{
  "vocab_size": 8192,
  "norm": "layernorm",
  "bias": "all",
  "tie_word_embeddings": false,
  "init_std_down": 0.0,
  "optimizer": "adamw",
  "learning_rate": 0.00113,
  "schedule": "wsd"
}
Each number is 200 + 30 x the weight over its row's rms, rounded and kept within 0 to 999. Layers, rows and columns count from 0. The size before them is the row's rms in percent of the matrix's.

# down: layer 13 MLP down (transposed), 1536x384, rms 0.0391, rows 232-267, columns 96-191
# up: layer 13 MLP up, 1536x384, rms 0.0285, rows 233-268, columns 96-191
down232,090,161,197,224,144,226,225,223,231,249,252,211,195,169,212,175,210,201,197,220,212,165,203,168,225,224,148,210,195,238,178,196,226,259,143,252,230,283,185,190,184,179,213,147,296,193,215,206,153,215,200,241,139,186,224,227,198,236,180,136,189,209,223,196,199,215,165,195,160,208,195,167,184,206,224,201,203,212,204,172,145,178,185,194,270,196,214,212,173,230,150,151,232,191,221,180,236
up233,103,202,258,165,218,196,197,177,199,203,188,209,219,203,246,191,155,245,193,189,186,187,203,240,195,246,213,235,198,186,171,201,193,250,174,298,245,241,187,228,166,210,230,213,152,245,210,212,226,194,195,159,173,219,202,184,195,216,240,240,167,191,257,199,196,166,213,237,232,217,196,212,198,129,179,193,206,203,216,223,201,201,204,262,218,176,222,210,154,191,204,229,226,206,241,208,175
down233,095,212,235,181,199,229,214,196,177,233,233,190,264,153,154,205,228,191,148,178,161,181,208,156,223,165,220,179,226,238,197,137,176,208,229,113,213,253,193,240,154,238,211,200,160,189,244,194,166,240,224,167,249,176,238,210,170,187,208,163,195,216,103,186,208,207,194,227,201,166,217,227,165,187,220,182,199,255,176,209,222,142,190,196,206,221,227,167,227,142,138,201,227,220,185,203,160
up234,102,229,211,245,147,168,203,197,171,210,222,184,200,230,199,167,196,224,240,221,216,212,218,169,210,226,201,180,258,223,244,166,164,206,168,174,251,155,159,228,175,157,219,212,171,207,217,194,196,210,214,246,201,207,222,190,227,199,242,204,172,237,239,217,188,233,153,206,187,197,169,213,135,198,160,189,188,199,210,162,182,274,210,182,156,186,193,180,140,175,215,151,184,182,179,219,189
down234,097,196,173,142,210,176,220,192,226,145,234,161,198,235,187,254,199,219,131,193,211,203,164,189,135,194,248,215,211,229,225,204,204,210,180,213,265,224,168,142,214,180,170,178,177,162,222,189,246,199,194,204,214,166,190,153,252,256,210,224,226,229,149,201,246,222,211,225,187,268,182,179,186,161,235,241,187,225,188,251,186,159,230,175,172,176,231,152,160,206,210,208,195,216,208,163,196
up235,094,177,222,225,155,205,233,186,191,167,189,217,222,174,209,213,198,201,207,233,154,211,188,217,208,228,212,221,193,200,255,156,226,145,171,240,206,195,201,206,185,247,196,210,196,190,222,220,210,237,224,261,192,164,172,205,219,200,180,191,234,202,126,188,143,152,179,209,211,188,181,190,190,226,184,191,201,205,166,173,222,232,208,212,201,194,195,214,233,246,212,221,175,185,156,253,127
down235,094,190,176,203,187,231,202,174,230,200,225,224,174,235,217,131,205,219,236,192,247,159,214,169,168,158,170,191,203,196,201,227,185,248,173,223,165,212,265,209,184,179,205,269,204,252,216,168,193,185,173,172,205,228,263,237,173,179,219,190,140,218,201,201,261,244,205,212,221,258,218,235,201,203,242,174,185,228,228,159,208,170,214,227,201,266,179,179,181,174,177,185,181,141,255,176,218
up236,093,221,260,187,140,201,200,167,164,176,204,178,197,219,210,238,215,223,190,178,248,181,199,194,189,207,244,232,186,243,245,208,245,204,140,176,176,154,201,203,218,152,195,213,220,219,201,179,223,182,189,226,150,211,232,215,168,176,182,180,188,225,193,168,177,144,133,165,254,206,250,171,203,123,250,202,149,234,158,165,243,194,194,224,281,192,216,245,244,218,173,182,252,173,191,204,250
down236,089,174,204,249,275,220,171,177,173,228,165,263,196,209,228,209,215,160,243,177,155,189,200,221,229,227,206,165,222,183,183,176,125,217,276,210,224,229,211,220,194,213,210,183,227,191,196,232,150,212,239,190,190,147,231,227,213,185,247,223,180,235,259,184,224,263,247,227,224,227,165,176,165,190,188,248,200,160,244,207,168,192,155,168,97,248,215,218,160,195,117,177,247,217,202,211,164
up237,099,202,205,176,200,175,205,231,250,258,221,191,188,207,216,165,171,200,217,178,193,179,195,161,143,175,141,161,234,180,174,181,147,277,179,169,232,182,239,257,205,205,169,193,163,228,141,196,190,192,146,217,175,222,201,185,166,187,180,221,254,198,187,191,215,207,170,168,179,220,189,209,203,227,233,152,200,202,190,218,187,222,154,201,201,198,187,224,162,144,188,146,220,211,206,239,257
down237,101,188,210,183,183,201,189,190,194,173,184,159,171,218,216,171,145,198,158,156,207,158,190,213,215,196,226,179,152,213,221,198,213,166,180,168,223,242,150,183,167,185,217,165,250,201,183,235,275,213,230,196,205,146,144,241,206,187,170,192,186,254,163,257,196,199,242,180,156,243,153,212,229,219,176,238,152,186,193,185,203,262,218,153,221,247,174,161,175,183,233,193,204,165,238,205,186
up238,100,181,268,206,189,208,202,217,215,220,189,118,195,172,198,175,153,206,194,152,168,230,217,146,159,164,184,243,223,233,136,168,169,151,175,189,187,170,192,227,199,227,167,237,171,223,179,190,160,207,214,218,161,177,228,161,196,228,218,184,181,187,180,173,229,195,233,159,194,222,160,194,217,158,207,197,178,198,174,227,203,188,182,240,199,142,220,214,161,196,176,232,223,195,113,225,168
down238,101,222,180,199,223,147,170,170,225,200,242,279,176,194,210,218,185,214,185,183,241,197,190,187,208,231,198,212,242,216,209,238,193,183,184,122,227,231,178,185,185,206,222,187,206,220,235,226,138,234,178,219,251,182,202,195,178,206,213,228,243,173,162,225,203,225,212,244,239,171,240,209,176,226,229,199,186,202,206,230,234,183,238,213,164,219,143,208,197,210,163,141,198,236,186,210,197
up239,092,203,191,203,195,165,230,174,202,222,200,229,193,221,201,227,189,227,100,216,225,219,220,211,204,281,230,233,179,198,180,212,255,191,267,244,177,254,227,211,243,216,202,231,190,225,224,219,176,143,134,192,213,201,227,171,165,156,183,218,210,220,190,194,220,215,154,215,196,183,260,177,199,207,214,249,151,232,205,268,196,221,258,178,205,252,285,187,223,209,205,181,210,193,170,173,195
down239,103,183,194,213,200,201,131,196,217,129,173,198,185,173,198,169,168,155,256,206,234,140,239,209,240,108,190,209,267,200,208,189,203,200,201,206,231,169,184,229,197,162,200,146,193,164,161,189,192,199,259,170,180,211,172,236,227,186,239,216,203,168,221,237,218,215,223,178,177,224,206,170,168,207,224,199,203,194,228,154,221,149,207,211,191,149,152,192,176,169,201,213,170,155,215,190,209
up240,099,143,150,193,161,193,192,181,167,163,227,204,176,178,168,171,158,205,213,223,195,224,231,211,185,178,156,211,195,183,156,219,203,191,162,187,161,208,225,191,202,235,228,133,144,227,229,234,200,180,206,177,195,191,200,194,177,213,178,185,124,213,231,165,199,209,211,189,211,278,200,226,229,225,166,207,168,174,218,217,174,205,232,191,208,244,190,234,204,178,233,191,223,195,213,224,175
down240,098,215,225,207,217,160,218,205,137,126,188,264,226,214,216,218,196,202,159,240,179,227,223,183,164,193,221,186,171,199,189,222,154,212,221,202,218,228,227,186,203,206,185,178,177,227,204,165,238,205,185,227,190,214,201,231,176,230,192,183,181,213,195,202,159,176,238,226,217,151,178,178,182,177,214,210,193,195,160,238,240,189,197,296,148,170,186,187,237,212,159,160,179,249,179,238,219
up241,101,180,224,159,227,261,177,244,187,176,173,221,233,241,176,172,175,199,218,228,237,252,243,197,216,153,206,221,257,169,183,178,220,175,177,206,210,182,233,202,159,202,211,192,221,225,208,274,103,170,188,219,169,197,230,225,215,245,168,176,172,164,227,250,235,190,203,172,210,252,223,231,219,246,146,207,235,186,219,150,201,215,207,220,167,190,161,206,233,201,187,215,168,197,235,227,215
down241,100,200,228,171,192,225,199,183,192,150,237,236,178,158,203,212,249,158,187,170,238,166,226,149,228,212,189,206,197,166,220,211,175,211,228,176,221,217,139,190,238,163,186,182,175,199,180,181,170,252,224,217,200,200,194,172,177,198,197,189,241,200,142,199,170,237,171,244,207,210,190,169,196,166,197,178,193,221,174,180,148,187,244,208,270,194,196,137,170,190,198,135,217,223,159,210,226
up242,089,205,188,186,235,169,182,159,137,166,172,130,211,219,240,230,128,192,192,227,135,213,200,185,274,154,222,211,162,213,166,212,194,240,159,176,212,203,179,210,149,188,240,218,200,242,278,229,238,190,192,204,212,172,233,226,173,210,245,167,250,172,194,173,192,224,218,110,268,225,174,124,236,215,157,238,198,161,210,204,208,216,203,259,244,191,169,233,175,207,205,160,200,176,225,266,162
down242,083,238,179,219,195,178,202,258,145,281,186,288,240,208,193,184,245,212,241,156,249,135,221,242,161,213,225,198,207,245,248,150,172,194,200,220,166,242,191,230,210,221,159,236,209,161,234,165,245,192,201,199,211,260,179,206,241,147,247,226,232,186,219,218,193,240,211,213,238,195,171,154,163,202,228,174,200,194,188,196,187,221,199,202,225,228,161,197,210,190,183,162,231,200,154,213,202
up243,101,203,192,195,216,211,196,185,148,211,226,182,216,217,236,143,234,226,168,146,225,197,201,206,192,186,194,177,198,189,175,237,251,137,198,190,139,188,150,220,195,145,218,226,243,135,175,195,172,204,203,238,186,226,190,210,213,226,237,168,257,188,165,171,204,177,187,182,171,233,209,223,126,226,141,253,212,189,213,239,163,234,215,230,215,149,214,210,271,185,188,181,178,203,188,223,221
down243,095,178,186,181,182,178,191,191,179,194,224,223,196,206,150,208,187,250,167,208,203,167,246,207,222,210,200,205,180,199,206,219,133,194,184,166,156,166,267,201,243,177,215,186,192,256,239,225,204,178,205,193,227,232,201,220,177,190,149,237,239,183,237,202,190,194,223,165,200,221,181,213,270,185,214,167,171,215,185,212,208,200,199,179,249,199,173,225,100,156,219,216,230,212,210,170,206
up244,098,229,175,171,223,185,180,208,191,192,230,246,180,205,205,227,183,184,201,212,159,201,156,232,214,196,204,251,214,221,221,191,232,260,217,249,251,265,228,210,234,148,215,219,171,193,256,255,148,143,204,173,234,171,214,169,219,205,209,219,192,189,202,176,247,177,185,222,179,166,187,202,217,193,206,255,191,223,159,235,192,174,186,222,162,201,191,270,169,201,203,178,169,228,198,199,176
down244,096,205,183,170,237,189,196,246,150,217,210,216,245,199,234,251,192,237,186,192,228,238,203,230,218,217,181,181,207,195,212,152,193,170,196,165,242,212,243,174,136,210,199,221,195,227,159,209,198,208,201,256,189,184,231,197,181,226,249,160,182,214,164,202,162,227,190,214,219,174,171,193,172,153,171,155,168,172,215,196,185,235,177,215,177,158,233,169,248,180,208,192,202,135,244,199,206
up245,095,236,246,251,207,186,184,214,181,200,254,204,237,204,244,162,219,212,176,178,190,208,149,172,162,166,186,205,196,170,210,156,187,204,220,168,221,201,230,204,179,243,176,177,224,253,191,178,226,142,187,184,170,196,208,207,190,193,219,188,185,185,182,219,197,226,187,208,185,203,198,198,172,209,257,156,207,158,194,185,154,186,204,172,195,187,170,223,216,162,213,180,187,184,166,234,198
down245,094,179,202,173,191,207,227,195,227,222,236,171,132,241,215,247,197,170,179,206,284,244,248,233,177,201,204,199,218,186,168,257,143,266,174,164,216,189,228,211,209,202,213,242,162,216,217,259,184,184,236,159,203,173,232,150,152,234,205,272,207,208,215,227,203,233,288,150,179,190,169,207,241,182,163,155,228,189,164,131,247,243,185,189,248,206,208,183,202,219,175,168,194,185,209,199,220
up246,102,182,213,174,224,181,230,227,192,144,214,218,185,201,203,266,208,187,120,221,239,258,179,172,208,204,186,189,200,209,217,176,249,205,228,231,181,214,231,213,181,243,142,212,193,220,202,233,168,174,151,184,221,187,239,174,202,215,174,250,186,160,172,216,210,134,221,179,193,191,182,226,175,202,190,158,194,263,252,239,162,176,217,207,175,170,211,164,152,206,267,187,238,197,222,226,207
down246,103,192,212,178,176,242,200,195,191,163,198,152,225,259,193,154,191,186,299,235,177,181,231,250,206,192,185,198,210,180,254,250,211,215,227,174,222,219,166,222,258,172,240,223,161,219,214,166,193,212,208,233,189,186,210,204,150,135,202,166,216,149,210,170,163,213,162,201,263,221,231,247,128,222,250,231,226,179,227,165,179,190,184,248,224,185,219,244,207,183,138,189,219,174,212,191,193
up247,099,253,244,180,211,195,247,201,189,204,211,189,124,244,234,191,226,176,181,226,222,250,228,190,221,204,191,234,150,165,233,187,172,182,204,219,213,172,220,225,173,169,227,237,207,183,216,196,206,212,206,218,147,192,178,222,193,200,211,202,243,214,197,152,197,186,226,172,226,228,191,215,190,265,189,232,191,237,227,208,179,199,208,206,172,206,160,205,224,210,171,216,204,201,148,216,232
down247,101,226,182,246,191,240,154,209,150,245,232,205,239,194,190,183,239,195,257,237,186,254,156,211,165,166,244,200,179,183,199,226,154,228,193,189,187,217,179,150,197,210,209,199,182,173,186,226,191,158,203,244,207,201,250,153,238,170,192,226,176,198,206,202,220,284,207,153,213,190,250,214,205,188,154,175,200,162,181,171,183,223,197,141,177,218,222,213,187,138,261,224,219,207,193,207,209
up248,103,266,163,175,218,175,196,182,245,144,211,172,185,164,246,190,186,245,231,159,181,215,175,230,162,201,155,141,252,188,231,156,205,174,175,196,175,221,136,234,216,144,165,176,257,211,179,238,205,139,164,230,225,180,259,217,188,171,146,210,233,201,220,210,211,212,167,166,221,177,237,263,158,149,206,260,214,161,189,239,207,212,234,170,246,226,199,236,190,179,181,170,172,176,230,221,257
down248,102,216,173,240,188,195,166,201,124,176,195,186,192,212,237,209,195,197,200,272,196,246,210,231,108,240,188,264,169,206,209,211,196,225,203,199,207,178,176,220,174,219,209,206,161,160,225,204,200,203,221,165,238,204,204,220,176,165,125,249,200,193,206,184,228,158,219,189,204,206,259,204,182,221,175,230,249,163,196,157,195,218,204,219,205,204,213,244,207,217,186,159,194,203,222,199,235
up249,101,210,220,213,248,187,167,112,193,239,173,179,213,180,241,183,139,206,213,175,211,217,166,179,274,239,199,189,181,164,184,166,207,150,256,202,186,252,180,203,212,161,215,183,190,209,227,288,175,221,172,224,167,181,177,214,199,253,212,194,205,197,267,131,226,184,202,118,195,168,204,201,225,214,153,265,177,154,215,171,194,197,188,224,179,215,205,222,216,234,170,189,202,187,231,241,248
down249,104,154,203,216,200,185,194,206,168,189,203,171,201,195,214,178,159,189,224,189,184,219,256,202,133,219,276,215,211,226,185,205,176,199,197,195,216,213,154,214,206,186,159,215,220,198,248,196,213,124,145,172,203,179,194,182,241,200,210,218,203,226,169,218,168,219,257,176,218,191,186,211,236,218,211,205,159,150,214,217,238,179,178,166,188,156,163,195,210,161,230,245,208,168,212,181,211
up250,104,222,234,207,217,217,257,195,201,202,201,166,194,180,239,209,246,243,208,201,267,226,196,220,214,230,145,176,190,165,229,192,201,212,138,180,187,238,211,182,188,218,274,177,200,207,225,191,177,206,181,177,216,189,209,204,146,196,237,208,166,204,125,198,169,179,232,153,197,173,254,267,209,217,235,214,191,143,226,189,204,174,270,248,175,254,191,221,198,217,178,151,189,223,205,163,301
down250,095,238,83,191,207,237,186,232,148,200,193,238,200,207,222,210,212,207,231,197,173,271,177,178,217,219,209,228,198,211,255,165,183,221,243,194,193,208,218,244,225,190,237,256,207,211,205,192,175,227,206,199,193,233,206,177,177,210,183,186,217,183,196,221,167,180,153,203,155,248,201,195,149,190,181,145,236,213,161,185,146,266,228,193,151,202,225,184,191,234,200,231,163,229,161,183,161
up251,101,245,189,200,185,213,202,205,167,148,245,149,191,157,169,188,176,220,162,198,186,202,224,195,132,265,176,235,204,224,220,162,178,159,173,232,196,200,207,223,224,228,202,214,213,260,275,215,184,225,219,158,197,220,229,214,190,198,195,227,205,187,237,151,179,176,213,143,128,231,190,228,188,211,199,130,190,166,199,183,132,168,196,180,223,206,242,244,240,224,230,206,179,198,205,211,141
down251,100,227,196,210,171,151,232,188,172,198,171,241,160,234,185,189,188,195,205,215,178,179,169,199,251,187,224,158,204,169,203,220,184,234,175,188,140,186,184,210,138,188,212,213,225,177,181,170,232,176,210,212,213,193,153,169,240,257,212,222,227,218,146,280,171,236,191,220,170,192,194,139,209,250,248,154,199,212,220,227,224,159,261,204,210,242,178,211,127,161,202,171,202,241,207,237,236
up252,101,210,220,181,174,215,166,245,214,181,195,178,150,200,234,231,192,237,219,220,178,269,200,228,134,263,124,207,220,215,207,217,187,203,185,186,258,195,212,263,208,191,183,147,240,186,261,192,248,226,236,233,180,172,186,215,205,192,171,197,238,206,169,199,197,157,185,222,182,200,166,252,220,220,220,181,214,224,208,139,221,147,161,197,176,197,207,256,186,266,206,166,183,201,203,191,232
down252,100,183,191,193,186,171,222,190,194,206,209,197,219,160,203,195,173,217,171,192,181,128,220,193,231,177,250,162,184,202,202,188,235,149,214,259,152,238,163,156,184,241,237,236,154,237,189,196,198,169,206,154,210,203,207,157,188,200,256,231,141,236,199,181,177,221,198,166,187,227,214,156,153,226,199,168,191,196,209,254,184,237,264,199,195,163,215,223,222,148,244,196,200,197,167,241,185
up253,100,200,216,184,183,217,182,161,153,184,216,174,165,198,183,257,233,206,220,189,185,237,151,210,215,203,193,219,216,157,241,223,181,217,203,216,126,199,210,167,233,180,236,223,214,174,254,211,200,203,240,258,177,211,260,216,231,231,135,228,204,244,148,158,211,200,223,183,215,259,180,203,182,191,234,149,223,168,181,181,255,248,205,224,149,207,224,249,217,177,171,247,191,246,229,208,182
down253,094,153,164,213,177,216,164,204,206,166,277,195,260,193,170,205,174,240,211,234,222,197,239,196,190,198,176,180,225,232,196,173,170,226,201,172,244,194,250,188,184,204,179,186,194,192,199,226,198,245,229,154,185,182,193,234,180,167,219,171,219,125,151,156,218,163,139,197,161,226,233,227,227,201,177,198,182,240,193,208,203,155,225,198,168,219,154,156,229,208,207,230,200,184,220,225,174
up254,100,176,210,237,207,183,185,196,181,232,194,224,216,243,235,151,218,210,226,223,181,208,204,184,138,213,173,193,229,156,219,151,166,252,236,176,123,198,228,174,254,137,198,243,218,244,211,202,213,172,195,178,187,165,169,207,177,170,203,218,225,161,246,149,176,169,180,176,154,229,208,104,193,219,255,160,204,202,227,149,117,211,217,206,209,230,234,215,206,164,222,199,170,207,186,211,132
down254,104,218,185,212,185,203,171,217,220,169,196,171,256,133,200,242,244,166,187,187,212,278,222,252,222,189,189,160,240,237,155,162,210,192,150,171,186,254,208,194,204,197,207,165,195,209,177,220,215,183,167,186,218,201,219,195,241,201,238,215,215,185,175,194,172,217,204,135,212,184,207,198,217,194,140,198,205,195,194,152,249,253,216,158,217,257,164,200,220,205,226,242,221,189,195,218,204
up255,101,204,207,169,196,182,160,172,193,242,185,212,242,218,214,184,222,195,176,108,227,240,164,176,230,194,175,211,189,206,189,165,203,249,242,204,215,203,208,199,190,220,203,189,143,168,251,243,216,204,192,178,156,197,201,189,139,168,187,191,212,240,177,188,221,201,148,224,153,257,209,233,184,169,234,125,174,195,203,233,228,202,226,206,192,206,223,222,207,221,190,244,267,182,166,208,191
down255,112,208,203,192,242,155,229,191,229,208,250,164,204,202,196,140,168,214,192,232,190,222,175,211,225,209,226,195,166,229,199,168,203,193,159,164,203,193,242,145,210,172,197,207,223,203,146,232,224,228,219,261,173,222,204,141,195,191,214,185,139,175,230,196,219,188,199,180,184,229,201,177,205,176,211,188,198,181,194,186,232,195,227,208,214,226,222,201,189,247,124,201,149,226,216,225,225
up256,100,168,202,158,245,218,181,135,220,137,192,245,168,148,215,200,229,220,118,174,187,191,177,216,213,204,144,185,254,179,175,216,182,228,185,212,179,213,212,250,252,186,206,227,245,160,234,257,143,197,193,158,204,217,192,170,168,201,175,229,212,235,234,204,202,175,240,156,201,227,205,191,175,217,235,215,190,185,229,141,110,232,207,200,170,198,211,209,202,241,234,187,230,203,182,201,215
down256,107,206,210,221,241,237,210,228,208,210,205,192,157,143,199,222,173,215,233,243,151,230,214,189,194,191,264,208,190,212,217,205,168,202,190,207,197,143,187,164,177,187,165,188,208,191,202,198,204,188,171,201,184,168,210,204,202,232,205,214,229,210,206,220,222,243,212,185,187,184,210,182,224,210,226,201,222,203,219,218,161,169,148,231,193,199,227,266,226,211,187,220,124,184,238,207,198
up257,098,228,194,128,185,181,189,185,174,198,194,197,165,190,235,209,193,256,134,211,212,205,175,166,214,274,187,150,213,231,239,156,190,199,182,191,216,180,211,255,199,210,210,243,197,199,237,167,228,222,194,232,173,185,188,197,164,207,219,220,211,187,192,253,157,162,203,167,176,193,226,219,206,223,199,129,180,181,169,187,178,186,180,146,199,207,217,233,171,176,245,229,177,147,239,188,198
down257,099,183,215,195,198,133,247,164,160,215,243,239,220,177,148,177,218,219,219,177,162,235,185,228,207,174,183,243,174,201,235,222,216,170,206,181,210,200,207,196,205,167,165,217,215,227,176,229,185,238,175,230,207,166,204,180,213,252,252,233,185,180,205,237,182,223,125,199,222,232,213,234,152,192,216,196,213,213,266,194,227,181,273,239,270,124,184,181,219,203,193,206,150,216,164,204,177
up258,102,200,258,200,188,170,196,183,140,179,206,175,178,169,234,166,184,228,168,206,189,181,208,199,202,195,169,129,219,162,219,146,219,198,189,220,175,242,138,208,210,169,209,156,185,187,217,216,218,219,191,227,179,172,236,219,185,227,275,154,194,224,275,195,210,187,189,182,154,176,231,161,188,217,213,153,167,185,217,204,199,211,230,121,212,166,208,234,209,191,213,198,202,189,215,197,201
down258,106,178,211,272,222,141,201,134,161,237,190,183,215,153,228,182,136,163,202,196,159,218,189,252,199,210,161,124,197,215,185,169,209,207,194,187,196,174,229,181,166,162,199,233,186,195,237,202,234,204,251,169,163,197,216,212,204,170,198,195,226,194,249,188,181,189,209,190,173,175,195,232,198,221,208,252,211,222,204,147,197,153,212,178,237,215,197,209,221,163,253,197,192,199,163,195,202
up259,100,236,232,186,210,230,228,195,232,234,173,160,203,182,201,217,186,174,194,176,190,227,245,180,151,206,193,205,183,211,219,192,193,189,232,205,225,212,188,262,178,161,207,210,232,181,240,228,177,203,165,190,166,205,200,193,180,207,158,266,178,224,217,219,196,172,154,134,223,215,272,165,171,216,257,172,181,150,199,195,218,221,153,149,164,221,200,221,208,245,146,216,225,168,183,228,230
down259,099,241,148,229,225,216,174,183,154,230,221,215,166,250,205,203,120,208,186,204,253,163,169,204,205,156,180,169,136,167,188,200,204,192,279,172,181,255,256,233,182,228,231,213,211,209,204,214,193,188,197,195,210,231,133,245,251,191,210,196,232,156,212,178,133,183,212,254,277,192,164,170,168,173,185,189,178,191,205,199,220,221,162,231,220,228,187,182,253,159,234,202,212,160,212,269,149
up260,097,162,257,197,221,229,202,253,237,199,176,158,179,187,198,179,219,200,231,148,189,201,184,183,242,200,138,212,159,180,189,215,196,249,211,212,202,172,263,227,226,217,188,165,189,178,237,228,196,154,145,227,166,217,207,183,131,199,223,175,146,167,194,169,260,219,175,118,217,211,207,181,137,180,184,218,173,199,168,152,155,168,185,169,225,121,214,229,196,198,205,165,244,175,170,211,222
down260,096,190,256,166,171,217,171,149,187,174,213,172,205,196,162,171,226,160,174,183,224,270,260,202,174,209,183,168,181,232,180,155,171,179,172,197,229,220,154,235,179,254,205,202,254,238,187,192,208,218,226,181,212,146,291,235,154,195,181,201,182,166,166,217,224,250,186,174,237,163,206,143,189,207,191,243,206,201,188,180,215,202,194,209,200,211,146,161,190,236,175,198,220,185,195,254,200
up261,096,152,209,129,194,226,132,195,174,193,225,197,206,237,217,217,224,240,222,206,224,189,302,167,232,172,181,218,170,192,210,202,159,199,238,179,247,208,176,191,169,148,202,227,171,155,189,243,148,192,205,132,184,237,225,233,158,273,193,160,179,155,164,227,249,158,198,165,192,258,175,242,240,175,178,154,191,148,206,187,216,240,202,206,248,201,235,230,155,185,246,157,181,238,227,236,240
down261,098,235,190,234,232,194,195,201,251,233,196,168,205,148,239,203,176,186,185,224,162,167,153,209,221,212,152,208,201,248,166,276,237,177,224,185,190,201,226,177,255,180,228,237,207,196,176,162,218,184,175,204,228,198,190,204,218,183,172,219,197,187,238,176,175,271,207,242,182,191,267,225,209,217,191,263,218,194,207,236,169,157,190,206,187,239,195,215,213,202,159,198,205,179,155,198,183
up262,107,207,240,179,226,188,245,182,164,220,243,197,247,181,198,251,137,192,184,156,239,200,200,161,225,231,180,198,210,162,183,251,244,143,226,222,162,254,237,219,171,227,230,205,150,190,232,207,208,189,132,233,198,196,212,205,204,193,170,183,191,205,228,161,193,211,272,165,189,248,168,207,253,187,180,214,185,233,207,203,169,233,226,187,203,167,203,167,214,182,202,192,242,221,194,157,157
down262,108,182,213,189,229,246,241,235,86,150,239,162,203,182,176,205,211,166,179,213,204,156,252,151,244,160,212,184,176,169,167,200,230,124,218,212,250,178,166,177,209,223,211,172,234,228,158,169,222,200,159,171,233,280,203,175,222,257,187,184,160,197,218,216,177,203,152,254,221,213,169,204,213,193,197,196,197,218,211,201,250,193,223,194,231,162,241,157,252,184,267,176,168,158,180,194,171
up263,098,218,225,252,192,176,221,191,230,223,213,189,221,236,208,219,164,231,211,255,218,235,181,177,225,194,177,198,167,178,244,160,145,174,208,152,175,187,182,199,164,199,221,162,148,209,195,207,147,177,198,198,193,206,188,208,199,193,198,242,237,206,163,239,169,183,226,175,191,184,195,195,268,175,239,213,219,194,192,227,257,225,172,180,194,244,186,178,229,175,233,156,229,191,252,179,197
down263,097,195,153,179,191,216,181,165,227,211,233,168,188,229,187,163,268,181,233,185,224,257,181,228,207,281,214,184,232,216,222,250,224,249,198,202,209,244,195,180,166,231,215,188,185,165,201,249,191,234,188,223,226,214,196,209,157,247,236,212,189,147,239,200,158,208,121,250,174,211,240,243,213,187,187,163,182,137,220,189,201,197,252,226,226,205,181,153,237,199,178,184,196,205,219,201,167
up264,096,226,161,168,201,175,206,179,242,168,213,134,238,156,195,203,211,203,239,232,199,199,210,196,190,233,202,230,199,168,236,190,194,242,148,216,191,261,168,196,235,202,230,183,167,256,185,181,168,211,182,192,180,155,250,190,192,221,169,217,240,212,269,193,189,210,190,184,226,175,184,230,203,199,252,217,180,215,122,223,206,188,193,214,181,220,230,288,184,189,150,180,182,211,201,187,188
down264,096,179,234,169,243,266,204,213,217,207,218,197,188,229,163,210,224,219,234,179,207,178,245,166,221,174,201,228,185,226,242,159,211,190,231,211,262,176,212,250,246,163,172,214,189,231,280,248,198,176,153,198,208,184,180,190,202,246,254,145,196,185,209,176,236,186,196,218,242,216,220,257,224,157,204,202,202,215,205,215,231,191,176,243,184,225,201,128,243,207,159,167,235,234,188,208,202
up265,097,187,162,237,198,257,202,182,165,204,268,220,185,123,209,198,170,249,244,155,255,184,211,150,175,174,204,239,198,133,205,160,201,231,210,184,161,214,196,206,226,207,209,175,208,174,195,201,166,193,190,215,127,171,224,206,164,140,221,222,172,221,162,171,216,144,196,170,159,200,194,193,228,205,176,194,176,205,177,175,177,170,235,184,162,196,207,198,173,185,183,170,187,259,217,226,202
down265,091,195,176,236,170,172,244,216,191,171,184,195,207,246,206,172,180,143,193,190,178,242,179,225,172,165,199,164,202,200,209,211,235,217,226,238,170,193,212,194,177,179,156,158,191,209,215,182,212,176,179,164,246,214,217,182,227,158,229,220,248,185,202,201,208,195,202,237,193,224,212,214,171,179,238,268,257,156,202,195,153,265,237,222,201,179,193,208,194,175,212,189,116,178,228,208,237
up266,095,212,209,167,224,169,189,249,173,223,168,268,187,243,230,187,208,189,171,163,151,214,160,143,168,201,175,214,197,156,181,192,233,145,259,214,217,235,218,192,240,187,230,194,176,234,196,194,212,227,236,197,173,231,230,220,149,195,182,177,212,195,222,181,191,138,189,183,211,181,213,176,183,223,203,211,215,205,173,231,223,218,162,234,230,209,214,223,244,169,146,200,222,180,192,235,198
down266,095,176,186,189,225,226,160,131,213,177,208,165,158,176,179,188,227,171,248,193,184,250,203,178,185,248,171,304,214,216,190,178,190,161,140,192,182,187,202,162,199,249,194,144,208,223,180,187,242,182,170,182,233,142,237,228,191,185,187,228,147,195,183,191,261,208,160,222,238,225,236,255,168,204,185,175,190,226,208,182,200,202,185,260,208,211,212,146,136,207,214,261,159,200,240,181,213
up267,102,193,207,202,179,202,228,218,175,227,236,171,237,172,236,205,186,173,180,174,161,233,196,186,237,215,207,209,152,157,228,210,223,224,212,231,157,214,218,151,223,233,135,179,190,210,226,174,219,226,253,211,217,153,203,231,199,228,148,193,212,187,216,169,160,164,164,197,180,223,191,192,185,227,241,136,203,244,243,207,160,206,203,202,190,175,227,198,191,223,240,156,224,206,184,211,159
down267,097,245,189,248,226,145,193,180,240,192,180,202,169,199,225,207,195,176,281,215,172,239,218,177,224,180,236,159,144,191,243,267,205,261,206,227,207,172,200,179,167,185,201,186,200,174,196,176,188,174,206,199,244,217,198,196,193,194,183,245,185,213,207,173,169,272,236,186,158,252,173,213,210,201,169,201,193,202,225,215,234,201,193,191,212,227,173,197,189,155,200,187,161,236,158,215,235
up268,119,210,208,215,133,235,299,220,235,227,198,167,215,173,205,211,196,252,138,209,185,228,258,186,209,204,200,162,210,178,236,201,205,198,214,250,208,196,137,217,207,198,209,178,180,177,218,229,211,228,181,188,206,220,207,197,200,181,160,221,204,237,203,194,148,176,137,182,246,213,221,192,251,206,197,159,124,208,229,222,200,279,245,181,199,161,219,253,191,202,217,209,217,169,200,181,173